Part of a small language model's weights.
Size: 12 layers, 42M parameters.
Architecture: LayerNorm before each block, no position embeddings, biases, tied embeddings, ALiBi.
Training: a variant of Adam for these matrices, 900M tokens, 13730 steps.
Each number is 128 + 24 x the weight over the matrix's rms, rounded and kept within 0 to 255. Layers, rows and columns count from 0. Numbers have three digits each.

# layer 3 attention key, 512x512, rms 0.0336, rows 191-233, columns 320-383
122127153172130139128160120117115143126115166119107119158115134159130118101098136119124115085151120134110133179089129132133143129101124130115111120142163114177116112127121110166136109089108151
129090113124118105115136114129082149178140126108120148146139137149121150081166158109157143120142132113141112161117139115149127069096129150136138136128143172128120090153130112138130129105147084
139110096166136129106142139175117109101090138175131120119084136107134115134102165136134140167123142155133122143120144138152130090140124145150102078146122135097113132143133167094131107138122109
124160131098135121150122105146120122130099136123103135124143132189087154138114199094106090138163114126143144135136135127105105136142118137154121111099124083153109143105107118122118135088173103
145132161166122168098128167094127160156173165117136159116113168097143103150152141139117147099129128155080137143123148129137158127114140140152164081131088136151135159149171100166138100093066144
129084099142150135147104126109133088124156181116130151122150116089126107159105114089149125130142116130130170123135124144086146167119124142178142121159091112110134128133153107118118139107087112
133134135128115111127126063131097136191136150096123151157096128205115147126134093106123117098157129090120144066144125097185139150134127179124106116139134121178128133138109137138110154111089129
133129146075145100162116129130146127108108098155140146114132167125118126158153174128135121129108106145117121129166159145077162143168122068141122146141146104115140117134133110179146136120119125
107150157117134129089150160135148149123148136116092102136110074121104153134109137126129090134161118127115130163115138090196121137151098118129114144170146140119116159154128142140157131153119124
094092111128145149111121151100114097098140119161103139129144140130153121147112107159117115128115152139132161169113125155098139093083127136119136109147146129135131126116147096116118119131094121
087095147160112152159142117133092155155126113145084140168151161100135133127129185151150135126123133159134131134149108118072134162127122163126101103091111096105138088122157103117114149114135101
133135123147164092124103120117097071131131109073115135113152141159135138147124134158157125093130134112110118134121107086169122105110155131167083120166110090139133100127100165096105137130161119
124097198129140120136110088176118134147090119135139147106137120089130124100125148122131134168109178108131119106123114130120122112163113163155159155120128105152135144115116121139140175149133120
149086117124145116118114107107136159112167179101109098137140137150150148159129105120165137114104134117141115152124103091143112116118130145132142096101119177175141149122145129136121129107113153
164131197130100123127153098075125147111097134081112132139087125182114124108132150153153125061123101118137136127104131101161100097112148142153084080138135122138111091121138123150137073119102114
086141116108143125115091118144112126141138104148097090158130139115148108119111088121132109135125096132140146086126155139148140110091103142111144113125145178166130136152119119136152138179119142
085123170117146149086125127120099129149120083130121132129079126078126108122124110122106128106135143160143155148148153132170144127142113127157127142127127165146132152121146124146165133124128119
114094121131127137118119148167105100128185116102122174130134176103153126179117145101124161142097108125157147143175130088103104122138095124140152122097106169129104146116173107136180138101124077
126117122138153151142123161141138115148138138128142129162128137115116124147097171124098136128116091145104106110156127117101120103173155090105115131117123121144102120110116131084109116129113088
134123152147138160189132124105123132148115098150114191113137123136121128098104137185139125115090133156131161166127134124129129104145153127063142127092121152104139101109123118101132104120120114
133146104134107107134163130142146162103089109156167101164110122144123126089129138107152122120110142144172122179137145129217127118124126138102081129107151181123129085165117160158154147116120112
117148139134102123132174113144144124115085092154138135133105144110124110107139118122123143118134081118155144154120145094180124098126146140123091142135158135132118125127131161158143148106138103
124110104109148127125121149120152135123131120138154132142111156111118132124140180114135078127111124156142105165144108161082118124167151135132136114115149132128090114122137146131130083127143101
111134119096142137102140135145121119074127132117099123112098094152129152099114181103117064122155138161133087126133089107193140126124113110137074091137092172149095110129129179134157118113157121
126065181113140082142110149115152142120092077125155146161183152094155108131145163114131137082104105146139132133143147120120147075118148096129141150124125138151114146116144143099148137114146145
149126093141131101127136161127148113150143133105089138144127113110176141158115096139159139158138056140107121143131136105134139169135122117126110135127112080150135101138191131153145140142137108
131106103140141178162168092145091130092150093138124108117133158117115119140122134130119155127098158131141174168149175125171129099098127120144116120138139124121130145142115144143118130135129124
109118174118127110098104118098123115129141143073132146124135132121148122135121129127144132106152148107158137168114122058118139103107135137136145103108135147139107118135150109162137114139122131
123124167091113127107086115126105105147165152070147126119131130105160104129127125125149102096138125133119128149142094088145121148185111156151099132148130100121142120140158152155133115188134171
133162094142105098125127150115155108137104124081147133121086151112148130147124096159114146096147121139113147138092147109153125142155148142181112100114124087108129154110122103116151129112123099
090125165203118139121140121103121112152123110138069165119148155113133135117185121155120142148095145138131138128096126145086153083104126141084172128116127083083173114141098119116159151144127110
118085135123118145153151105130139123142086142126125145147151182086118125144101067107139171206144141129171156149129151121132141150161133153107142172100112139124170189149131148125125100138103088
113125113090131108175148136105117099107090112140116157135108116105147128137167146118116153144145135139151141180107125156124154150120132131146123129113155140080131098121116118151108122053105116
125148168137132126117138121109103129123133128103087131150120108117130163125144152112115117181126148141103147143123109164124101141126121172119165159104152134138129097113111131157115121125115164
162102137166145132153118156106134138151117097128167124137092126067116144097129140121133179076138102094138116155131149128112129130132153109139116121125115141118070126109125147100120133135139183
114139072147145137135132113138094123109128127095149127117129154159131124156094150103118116158147119131132108108132130126113109117119117151175103114115112122098142148123144108117134142137121077
136068114142121135109099127103140148143146124097125155129143140115164093136134119153139120131130141140132155131118124108078176105133126128154162092107107101115133174134139131152117107154105120
097142091135140140135127116158125132122157127128133157123124155160098164129115126144111104122142113113087148105117132154121146109086124162114143132118139125147121102118150156131087165126117144
123140092135117112159117156157152098093158188135126097092176122123125127149119144110140128144103124122129149143138145161089126134145132132121156164102144106122129120099125104134138120120140126
119147116120111125102160110141129111117135148137081069124132131135134141156100134119074116152114106125084112126123110163152102140108124179135134105104167119145120149108149155122057157155127143
166123118141112147099101151110159135106165109121084134119137123084137111141097129106112127081125116129177170105176151166057142103141111117126131141152143132128128100140098151081132105120143108
155185060142134104085152133134142115091124161139116121115108125164149148148128103147086157140157134092134095110117091121108130147133113108100100130139132156152148114105108146141133122105143145
114120090125156137154104105069110137145186141102128127124132150127168107140143066146119133121120117121100100132148087133099113100087121139140135136155110139122111149150145125111108096148109167
# layer 3 attention value, 512x512, rms 0.0272, rows 128-191, columns 320-383
183140095104133083194114134110141111110128121124105120141112092115125140140135132130097096117129124096127170111088118155126128117132123163114150121129153130139130122100123154136085064136100158
123122107085104104103092166136159117130088133109121109144114105107125104162142128111148113161137155136113083108111136146153100124118120107143121136131145133140133145153077101142102148117144076
130158094153101140116104162141129133170076127147115131147122125112109127128130183147114116143117126124136127098118136123118120117140163156106148108084136109119122113128144116114146196119133141
183131125143108120113135149116121139133143115154121139135152141139064086169142130109129119130125126117115114129137117108085134127116182144131128121146087088100135112122111123123145156141134129
110108133146104134106129101122142112126114105134120143121110131117112140137156158136131082102136127161132097123162093066120147118164160117111095137141150086161107121105076107134116118129141208
182100089161089111109092101184154139173115128169136088145131128146167121154139156142118128122080067133161090157137137157114126142136108134143120104119130098142091123152174153142142109128141130
165088129139149159130161142114109094111117081118126138122119169108098180147139092183146128133095128146125111131119116168117131112135101121098093135144114099137112158126125173113168079153100183
121143143127125120127088134140092157115136121119126126170161131144116132108114118139119116150109112143116088132135152120138094112137169128070147122163166105119123106107133102123123150130149111
128110110116104112126183118145136140131104104115155118129101102139169118119142127081096123158126147126150096153133144130133113097196116126151134165113135134114132096101125109177109087102146108
164131134097143094099140159158162127108125100123128145152106109146087129089111133152113133154122148147097141130123131137130125087133116124132100128160118107146127166145123097168129170114128150
128112132142113130142161131145141128131116128136169116133120144138101115108159140182127151117122161120133106137125153206123116184110115163143117158138114160167096100132187147131155140144123125
139146168134119128112149111140123158104088146113126124122154107141100146155121121140135146099125130130127110145136129206152127155088094140105089155127089123152116116136118099088096092166122093
071134101142149091119114101138130142143141148097150096134121142169147109137127150096132136100135139110165111138113118194152134094128116139103124150117115138092142138147161105117138116123123116
118131124116165104128123106114176082114163124111185132114118140129159110142127121098084131137118085160152107151151121107125166171127116134177159148138133094154107109117099139136080126135122148
118104156128131097119156110127110138116129081091128148136175156134154143123134105141129163138122120142095100215140128139123122157138124141150129124102161131136124114104110118142148145097130142
151098122174122163119133125173148124131176124189127092146127176108147103109144136130117120118150105123136113128135132114122122144106121114094139132140126129134124149156128148123115127149125125
120086125153129124179147068148110133121142107119094124110157126118161127122111129098111126096133097105110125111158120080123114121146084123101133114108123158099133107131163146074103143133135104
107156144111156096116162110122123116146103132121137140128137141115159086121157135108164149121134120164117172116100108104105115132133162124128146134101174117116115138103104108174158138157118120
117135152127107113123106154102139097124157142136125101134136096132145106097158128173133180115163104149172176127110119151110109143151134133132154152149134143101114153121120088184105094169102140
142140105155190165117140100135097125112138108082120151120117109127150120150113095160116120138117137157084160157142106141125110175110119161125151137104129121104138139151140163110129155141119072
107120128149144093121116129117107129146170162133133110121134135117127089124153143119107117129158145095127144129130138140134138115131119131112125142117118127139132129141166133119159112128149130
137136093123133116147138150089133132142111171127144122111121098148080142089100141134117111133151119134156153082101118152173149127115159126137084132148103145149144100140122141135119104116198115
094101154101170133095140124127150096120143112133108133143118169138140124108126149054131135117117120152125174144146111104100147116138149146151150127121136136135133123132119134127094130145116117
105122140130167119141169084131139088094200145112150153137177156105119120119131126130107139085159132176125141202157114107101171191125129148143095122181129111133136116177132110110134101152128157
141115141146142124089090148108098183149125137123099085155143127129121082121129117111147095136133093073097137136149118190116140101145102134102120141114142126090136131152161161103113119150096120
076117098128090125105156153108128126129186126160165146141130157152138123107169112082122117187152114163120091152175127118086146171151099118149146118121140112142138147129136122145094129124086102
112118084121111075099081137105148163128125137119127099140114140157144120123141128127156129118123111164136134144118105154136128115148126127093138108117131068124122124110170113163130136143077120
119100200096152152106170109139126096084134162116132135125117127098125110129139109165156110115119139166096143212153159122122140135106099142139092144125139149146165164173108109129108125138114106
146141106121102107129158113131146121136158123115165144112113121114113141122138144106142125083121137141166134108119126130146140148127155160160129161160121112181137121132111097154107083138145160
103154105117167130149139093136117111129121134074140104114114145164150133143099135118107152099153117164131145130134126117133157153097117104119104126116141112088121134167112131142147099119138122
119141141112120169156134156095126130116183137136119132159136135136111118124080106113153121144123131139148158132133144130115138173133094163113113120147095092119125095084086138124128127141143082
143164067133111154082148161085129122124086131102127127106125156159112137099092133107108124158138141114144129079105123094148157118121122114134106072115097152114147128120119173143127126121145117
138121213104111174115109108112120147141138121111119164130111102085108127133135133194110043135128127113096118134071164106153133090141148116128134120121130121154144107092083170118127105098187118
117148114120159146132135172065091143177103163152140121122123097109139120123111142151095101139177118088124107059128110129116141148150123145127142151080159145155122147110097154092096089112159172
120109139136100114094118079167129130128090113085116089118133129139139129140110130076158159098133168123144128132166122094142088112151133127131133116112157095115093102114139153150146130148107165
119092133173146091079136134126143120125123114109098128129140147137152110080114143151145189075173140141138142132122134131142127171096101138128132117129124168138142142156137127153172129116143121
149143136138125168134128114157145156149194123159109143137101137139180082171115138137160103167117074166138135147101139142118143133155145150114167091145138138126115127107144136159168144137100132
105155148103089116095141116109134133121144115133130100106130130102124133092160112131157113144158115114115153142115115137119154087142148131105129113146126125147118120114147101140141140102082133
169130120148105150132145144128129148119128113154136128123111144142117153146153123122112110163119133115120130135138145125115146123127138121111138092097091121073103133102123153159142130086079167
122133135098108085108128152108110140093159110135105094127154134110138111108118106119140134142143111138105098161120116116109142122111113139124134144129120112125138134110096089139119137127100100
119108145129085122124139119155087155163148108135136078134162172121122136154197114091105116144143167096160082172113105110102155087145135124111166125155099111116134141120104131121100111118094177
094118146106124175152114127128126172130215125123157112135118138118153102118120107155150121127150142130111142149141107145108123152150107121107154104130176113115115150147111117150130134153068133
088117165136104139133139107144109105126150108184132110166118161143159122173117148153125168116171120148141135158177135123112136152123094163095138165178171128121109116173109170128128125140135203
131114137137116113108115104161141115149106136138155119120125128143148101166106122124131177153126136147136118119146142150152086164114137157149147105132124138121113112137127117200126141143134068
108127139112098097134135136098118097124149153167145137131150117124119121123106141165152130115110135122149126146115136114110113173111104118141069113158162103146145115175100150115088141141164133
106119155152105130102100160213133132146068168142142086174134153157129136127100134096138165137102116078150123122134130111169130072103128119123128116180129144122145143127095160132107102134169102
157115149123084155099071148090110131156107118132113141124133127068126098137182136122127104100120147076119111138127138128130126112163172098122113111147117102170118124101118142102137148131138171
091149127126127126142137113173124147126153132133172133125141103141136165094164108090100147155146145124149093100146133147124129128169136116158122156153143134146107111091164128157166109134148119
123122094156121133115163098114117105128101154123126146102136169138140154088137110147150109063132134135127090109121127096130134118161146083110096110172109141163135116139149088120159096140141140
140108128122135188113145175160149116108163123114105138146107156143104128146111154156150111125137107095112122134109121112120124126074144102125114138158113111124129125155107134097152129104140081
150121182115120191169114134159111149122143133114101146117135118111123163097134115078128109153101134084112105089102123122175085096159122126125126101108123143099142105090159124114149161117163074
145118136168117168121107129172135138167121139147125136182137165152123183170134113191115128114128128133135140136100127130150118131106128143089144131158145160125132160169141130115131162140142117
123140116105130116186069100157133120128076123146115130125146091103123162121157145112135144130089123152127093091101130179169112092156119133102087120100123136133116128108149111092148129134168087
137156142122095136122163146121096126099122139107131139157122145172130083115133134173160162121141159096149140067125109172134092153128104131118148121101168166112119075118173101150119111136122113
082105124106132112136178104095114114134158141084131133147156132124083131130125094079119092125163149102142152131110096130135152102138112113148123141140126124148133129132127140091140106178112144
139118144121118093150152108134135118131134153151109137148143152148115085143097119144118127126121158105134157132111157130124117146115104185124130103145088077135130084104120116166128128107117151
150119131140152156156113157158119131126112118154138142098125101139118089109090158178172132123121129142113088123157140131149104125111087167132101108100139117149142138143096126136145157098151119
147112144153118112141083153130126101146096106175134142141148121102137147101203149157146108129122120129114109162091148127107125080151174155118127131148151097108121136143138112136172162143119145
087123125161140116133164133179116116141169105131111135164137138169154123126151139123139120174148090135136111135123118160128117141111131153119108151148127106095144150133135095138087133148110134
095148081106121079125152170121146116163131128154145136147138133179161145104127135110095140176164106141138115136119097177118162120168130147148124176165172124094111134159116118143066149147145140
093172114152114111132087136127112160150124145137152099165127145128130094123148123090118125163132113115189134118140130110131127139129102104123170133125113101095143111100146136158137118130136135
164139125149112151145080159121127161123162100139118094142112112153142116145124112166140119172100116094115149092101140150145117155125078169127119073106171130123140096151148131107138131108143116
115132090113137161094111131110137087107107120093120168092087122124104131131142106136128080117123187126110131099118135105104117107146145118123156140115112102130152157076130145149135083130113092
108185134105125099128125168101112138169116139093145136123164130173108140122128098093111135137144149102145125109108119116148144100158135133139134113145130138107127130096112106148117137141133110
# layer 3 attention output (transposed), 512x512, rms 0.0273, rows 128-191, columns 320-383
090139143139131137097096125124154100105133173147105119118103177141142085138086133112159179104134092143166130166144075137145121130133135130138161125147110113108095119139170119121106173144096113
116117109147137164100103139119146135123126152126134098070137098125127088108167121136130137143149146165139134106135025115140100120081103119119149109134117141161136141157168151150151123177112174
131125129109145160120154132163156156155164116138144101087122101120121070119133124081160095143133096131131145178103088119172175146115149112097143135114139156125095138177147094148100106141171145
135094130179125158151105144133124131120087146181178116090089104105133116086114120065087140115120099132147162116118112175127137105098151126120098120136094148150120084100121111144126145128103114
126164116137163131136139136144126142144164105154145135106117106116142120093129122115140144134097141105127119134139178121148103131125146131114149112124164180120151145073094135079133153087129106
093106114114112121127154137088142170142146123098169151131143129104109122048131137118102139142144147112144150138106118095095136147091151125126130117142105138104120097097112125128092146122133125
107157126117105132152111137109139138143143142136142117136140162141171133112148138064092125129131121094130142102153136126149093153145132150126145137108129123106104155079132125102087151113133103
118127104128125093104115108128159117124123114131127112138131123105149124135117133110088128107146145157101141138133142099152129107112124127156106117141125156158122125145150134172177149152132122
165128122133131110105093183095124121089169170093088100122137152128078133111067142114168126143135106143147127095092128151111143171076123154115108133146092114122125127153120136079133109154166128
148136144148108156114136102118094132108138149134129125144151137152139163147163138141133116099161149134145112118126088101149106114126097127083107146127129148126172114137113182158135140158064110
135139122117132100153115128111117117131120133132134141161127134141156153164089139137084129141120137107099132109126087098126151141126125129107130110126122104073157126142100146142114100149138138
131122122093082123148126134125115107130121120117111109139115196123144114127114126083101122137159130155144141117147134117124125105178158120148177107127143106141125100089123182131166126102133131
172118108103127094104133137127135132128144141115086118118134150132115150089116159152125107144156144149119126130121146076078163149116148122140143123119135094147138127101126122153122131114119127
137126163114120162088099151125088153077109161130164132101111121134097117080132100160147127125130121105124124114143128136131123073111109089109141110119131155147126128091151157109106129146155146
125107126140119112108132126179109135112091131104154128115135152160086119113171130146148130158130153147121166107145177107109115105137139156129137133146119131159141151111131145139167120135149119
095132152115153117150071146106121173127137159114144155080112130109106133109150141123100115139118144082140148120110134132093155160117154130137144123107089116121123121113171096139059136118159141
115139144116142074160142148135167125184122148116102136081103105126148128155118148148141138152143121147116123127124179145076130143116126136170099138125100119166124122121127066138148154128086131
113117143147126123085119142136129135084138095114138149092136127115126115123098128172145139143119120123129170145122192127143122101100070124138164109158138156139124135148142136118126098107138129
096098090151104128128120101105097130102122128157143136115118122143154182152127124158168135114147160096105086139108116146155171119152093128141066147110135155122131144163134196126101128146155124
127110141134112144142112105139145086106109176156120120127133125118139095154144125105123134116126107114139121120135150158102119137119149144129103108179108131175115134113132113119154103109102147
132145127140113134140111141074135156106133143125166138137125148136148177172121118153105097138113127124106096120121107158085113167136088127133087127176109127084132149122107153167112137121132122
135119132131125125157143149107140115131135099121107120161157116145107169159135088110134137137092123120104080124159101147112106120151104099133105148120093142059207113118127115137128122129095104
110126151145180103127106149136114118114165133135123136112120110113136130135120102161127121114144128086114124103133137115168143111133107139135133119131152076142125126129149101129130157118136136
092121150119147145168101158134105146137096139150134165104128165158141127153107098164110141146135183064110115126156174123088076142158129114111162131132123134159150143098091184144128120109152110
156096132138107153119145133095155075133140129107139122111096156105124135139095120078102098119130135144162152144112084137120115175112139168145087058182101101107077110120163102142110138136134102
135165106147150170119104142130113118118105164115111106118127115116127153163130118145097122119125121115139134122102138121134100152090109115110104131126088120136104151156172139135129116140163142
155149120115132149078107117151123121117173128091138105155132126075082111120123110132141106114136101120134122149118150098118145113067122120111105079130141148095118120155149110083147141125125127
137131165126152148145087124125074118092104144146107160151125144173115122133141102158123144136198151114153093089146123138106128110154130106133133110166128112145098137125115189163156105149115154
107122115120155128114096162127101168111130157152124123131124122153130143089100114156137145152135136124104086118134098131148125096130136097109145119097121148119136150113109180120131183128120128
109117128120179134144146142129162112134133109115108117134132122141124096074097097091148120131127159127123104125126144113117099120116113125158119154112122126154200087095155082110124109079109117
118095142118124106132113157111137114152095114131129128109111117144163114129127129090083145139157143163087089128163108118165091099146088102131150093130099110115130141138130168175150146162127133
146102129145152140141134147154142135152171095108088101149141119112119147160126143073149108113144093170117148110131144131151115121126103115143155125085132070105143102142167062107125148100117117
166144146134119108135089114130172131137121138146154161126152128138121114131156124138152159143130121156133126106153098199134106120164105115120123107143132187118129129134081170113161121116115104
125134126157105132140097094107163107128154133141131135113105130129152161193143132129145117125113171106099116152182111132137116149153109137132119123142155121088129150151149124144134099125125109
117121113125149148150151146154140109166143132125140104106105143106114124075114137094167143115115122166104129145082124112123141144127142166137126115102131136154152118100104097120128083122153129
099130139150147082156136113121136156168123101170128129092123116127108131136094122116126111139105142115111143126119165107104148135138111117107153127117148103079117100119117103131108168075133157
100150135077131140078128076132128158086159141100138150139141118106123099142164131186083126111143136091134155151103118132149086109094148108120113076148134144129080128167124175127131139111124135
133131113093095141114117125180111158143108126089137156118108133136100107141118152140131110099106130145131169133112100115139099165136143127102155092106148130120126104135114151117139120129196139
124131139139142165140144159122110140113104163088146123130136122167107121095146151131118116091120043110140165134082112133156132131139158145107108135122099147137163099147150094082123115113164111
134142126136128077109107142117118117145085157149143107106117089105131157124137115122107130123111141128126153140140174172102146121099135121134125093109125111180112108107145111120128131136128114
119113110123134152095077181115126141136119131125150110100119155127134161107130161152098102123110114128159173109109122123087130163102139123154120110143121121130049182132171139133093148154184139
103145121113124146113143100154094099140122159106143148119113110141100156147162112165098146089124139117116128170125149111112130136128121125117087128124107172163109127163146131114127106152150137
091156117155132140155146111098141141098121126135162128131140156134126145098083122155076106105093172064103108135087115142092125129149142157137088158139127120075152130072108140120092125087145121
116123100107109143119136122105108153105123136089147130131120077140106096112138141171132129108136132154102125103103067102114139116104116112102139150131168117135141096109102128110169098144124195
143142097153138116149099123108108144147093131177149158154107098111131158141135112102142121147095157119101082147130133176107097098111090123148124140134134145116118140111088104131144133113116115
127124096138144098133133125117145120143139090096130133121111119116114085099129140115164112128151148161121158107093092107106158139147104140128144179112108078140151072130157094161155114124129145
122121096139096143150123148149147157153141115159180117123105122117142143099123138095107136118103106144124141107153076123165125135133155106133123099120155129108092147085121151126109154139177115
161095101114106099103133132131131115131126114108117120129159149165116150134109134166139113128130128119104137106114175100109146155141131150086126153111128159113179116145124137138121108121165152
125135131144132087198088143097146165186122102151125133110154134130176143183134126098134149119134176137137118135154101132130119158158142128159126161118093151120144164158106150133127144137126097
113147117133160115142111131103141157145121150153131104105118078108140127124147112098095097129118125136124152129156096144147126131116156130109133105146104149116105122146126097156092148144127162
134110112115112088126153140160152099173128112092120142119102121129130153193142170105125134127115101190114142098168120105151136123162158119129156148124122113142107114159109109135168144166126135
127155118127105128128175115108140141131133135148135128131148105122121094113156147139129097114139159116155142176120125154103138138146130145167138136122125139127119137137107115150100120165112158
096143123115096095105159131126153151121172142122113129138102147138134099115103146147134127145106137132126140123172121060103099122130139093148174140111156114118163101116070123147176113146079122
161100128119121062125097148108108129137138112119136113127126150093100147155098134115122112141145104181114128122091151123121184095096122092141114111145120116113112143196118141104159125146120146
150134127139103136128123138139095107139090113179109126108149107106175185172132101133152150147149132151130140126159150137101126099128079127128128156122131116126095170138137161156126111137104120
149119156120141102131123131129121135114099087107153132121146152154114082107100119145139137152142108160128111146127099078149133076104075114122159148116112093106102152152152153157111114151120117
102136132135124129151200108089135128163129099120119138143114102133153129127115128088090101088118146156113136136141113129165096135130094109099103140147127136118133108120111120118125128130122081
115136127153123121104145082127099173130135108153161131142118110145154110116083140135114136098123113109148159152128106114137128125139128152085142129125159150109091142128121127136134137114127102
134124124118160139088104152114136139131104135110108119105106154102146093089098125094126101155161136148134158119125178091087145144107125127117175087136132142130087139123167120133142132097130165
127107124147109178081108128100140123104145129117136108121133114145134154115114104163162102124131150105101130135118155115048125121102100111117115122113130176115175119129123117112152112108085127
208122132144120105097103153125153117130115057101128151120168102119131137104118153099110121139144175124110128125169151132143144151120117148140177151123100128157117193146125137096123129135173105
154120131123076117124155094131136131137117177090128151088139163085081089106128155080121135129129108145177149133138146129137094125130123088122137092171076120104073105155128145120123147141108118
162122129135122158131132157148162116118156142160139099141116138124126122151126113101122144118137121140148098119165152168138093164107162145110101090152139118104084148151132146115142125135136128
136100121157138137106140151130136094140120104119114106144147112119150129114107103138146109098123095161128093137124133155151138139104077123162121132111092121158145126194133117114189109150126104
# layer 3 attention query, 512x512, rms 0.0347, rows 192-234, columns 320-383
160115182153143111149067099117134122127120118129147156108098125125124131098141105126135131117107153158124129113118087109145132115128140137130152137125076109114126111112133100134129144140147068
115116097129131117126127130131117119089132101144127086125138141113154114103127152105133142132081161143109136123137138122153176117111167119157114108137122114135138120153145135146123123136155128
146104118131069149138156114153122154127172142119138114112127146144123122101129152101105113151117147132142065089084120105123119109124154064163093121095116119123130147128177148138145144127147095
093147137143099133108126123105116111142112135140129102104121171077111132114160177114152163138155121121114165158128129139139091104094128142123131125126112130120115141149155092145143101089159131
135130113161078147113119136134135122146096180130123083162137131106124124111098171064132139116126093124156157125132125136141152128121123122132114144139121123154095101153159140105118109128133114
143106117145110101141113151099087131133098135126109123114137121097087150104115129134110159143150126103131114109119122108136133114136125114074097143094116119135110118136136140122131106144102115
093171129121107125111138123158163135118149129148109072103092120152112109195093133176158123152111135143104147117155125125122086099113141133155130133154140149099145133125115134096115141134106142
116117159124141141132147138126098122111145121130156139136122126128121152156145085164116102132110130154121080134086142144130090117117134110133141162165127094100152117130110133120104128115100125
111077100102123115082099116138128140147066137157118136152146152091172107133108140118123168107116177102170117127135180167168151151126125112090135096174099159144135118109162138122138119141153125
124141137139101152136123113144154140145119097142124102116145159130092129160134141127163123148138146105143155146127129123124129136122147161097114151123161164149145132112118150139120131115138123
147103130129143137102130150112062104132092142096131167134106138127095098136104149108137122133119118139124071054111106127135124139190132115182139089135091094121125128117130160130123160121102135
103132153126169119166158109084133157116153105116167130133121112165118114073172118090095093111108142120132133141151115074115149116128140119142162157141125148142114126128178153127111103111122106
114117136096164135146149106152147137092129126140085135189132142127153179094119126161102156106099106080142118139113130080126129094134093131111088140122129126124096126130090138137133107153130094
110125126111107097126149144090079126095182117126107141128131171122131137111130118141122137119148102138137119123134161149124113118134139092120129131113126090134130124134096127158150139126128093
117099117135142155152108128137128130148110143122128118128162123084106153143092147139093154116114140126092129117121132132148126157118121135110113112112087129104146108099104166088141156135104155
130108139116091126149161136093091103131103106151141143141160177130088089155107144116128149125143114178148102167126119144128144147143082152156160106107104119110115111124134139112149123143139137
142135167097136131140164103161109154122087114133132120154148107138092141150123123108097150127081085153106161140166125112142122073119108114117175132115121127121127108109144168116150127116108119
124135114154140132134141129112139141148181122156162114133110096113164146130090147134097130153102151126097113131137111099111138144108148122121142104127128116140157119125122138115113139141090149
143085118125119161140184103133098104152159108129115166141145168141098130138166079141150178098077154115131110176104103118120153162114150093110135116106142116142136099122114119159140129116122107
120156123104090093173199123165144114140177132089114128181103136146118098149129099122123139103128119125114179160127111083118106119117126118120121096103120112119157059131086109139141135115130162
149163146128109095159146151143123160111131126127127130095135072115123094133115087166117139127107119152153124136126128084106137137098103152134157127141131137091147113166114157145091121199113118
097135141135135135086117120169144155147168096118177123172142163142125169105128139128116114144139170130151132155116151129154126128146109139106114139146100131173120141128105120099136112119142115
103124137116134113104106106147096129156139137107130101134141142111083166098143147159098104151157157107162119104119172129149136095132107123136096172097112112157131124152099103144146177123141122
147135152117136111129124091123145142149107144109155123182085124111122089078109114147108117141117140133159116138136141089135121157129154116166124093146129164142140102140137161098139134137099164
142127126124126104105124143129144167120150109145125110110127123128116145138103105124156140175109120116123158160116112110147116162115126164124137120141142108095135132150108116096118128140123138
115120134109099183128124089158095111135096165107108137121150161149097099149148114079143115084113156140149123107124128105124119135118139142170113109121119130128098102083117121144115165137101132
144135123111134127143136109116114112151148161146129149159124165133129117113067133128158124130163177123141124113141124118184134113124167119133112116101138129132125096158089136146191136124170122
145155092124166172089134156097121102117144104121180144161143133113149113102094144166137106109151111126141123122103121153175072139117157150141103157133134151123134162123110158076130155131141132
123153113170087104125183140115123104111164151111100132134134147138146137141115131108138107159103104162110129138110130092132121129121140093133135095125155106111136126169153130140136104129141128
139120138105153123123091109117093120157133118123128137079125101129155089158182098178153103170127183148097124176155095121126169127118166115121177146092133160126164131102095144164113123157113140
115133108161100126160126129145111145106101145159135132172133105161123094146114106118137130138123105153153117174091149135122129124146110134111129109124153159126145123106154159149135101183138124
161143120124057126104108137145133119154113139143112117094115105133127114096100143109124097126116121167186141119134124140141134127109125140114113124134112131120104104140143106117121105132157124
150122131156119147128117152141113155137131100138145158134145144136148108069127132130131110106116156135171130146127135147151100138112103131093152126118118136093129167138153154123114148122134121
106113162116104141123165082118149120121175122123181161154151143109140132091113132123110116093120097132142108113142126124084144116113127129162145114133135174126114109148131109091161105123138158
095172102184150121151152125173140125162149144165096113123123101130123134156120085119137128150139123136080090102111088074150145128116098162142113142119146116119168125102112131096137145123132123
128117120128169134071106124144153125123111162132102143158130162105145088127157078155130111136154147153119103113135132135123146109128176112147131133174117125116147132136127113112154057134125144
096133134097147161174174128167103130162144185127116100123127086127117145128122116073128129113138144144146120095111146148155110138100160094102147134121124113159110144091116139114117092127084146
126131097136082137135160118121131147098133151121124099130129114130166139116150140101108138123098135096143102137107104131144118132119142094127102168123152158161115153123163142156106096130124120
129155116129133214107159163124123135129115101143137109097110071142146170143117145136150143099095136124092104143119085122117126169085159074141137086145116083114093157096144169132109114137122125
115087127145083122121116151140097160130123116112132129141139145112080091135139172100144143129145129164112140121135155177124117099162111115144111131160175151088118108133118156112165180093105128
119119152129123097069125130137145119131120154113104107118171120128143166132127141166136123154148089134128145108134163148119146170148095122113136120108142157136125137183128080171177127124121135
117120134133165144104082129120137150145096116159092133119106128113119164148179096144134155110130164093128120149173109081118126159126103156109135119113096115121123148113112120116114121145128103
137137134144115119110148145116083123118122153127130146114146134140129135116143125140175138127129080134134111121113112140126108125081140142126155102130159132097111121147159093169134135147160033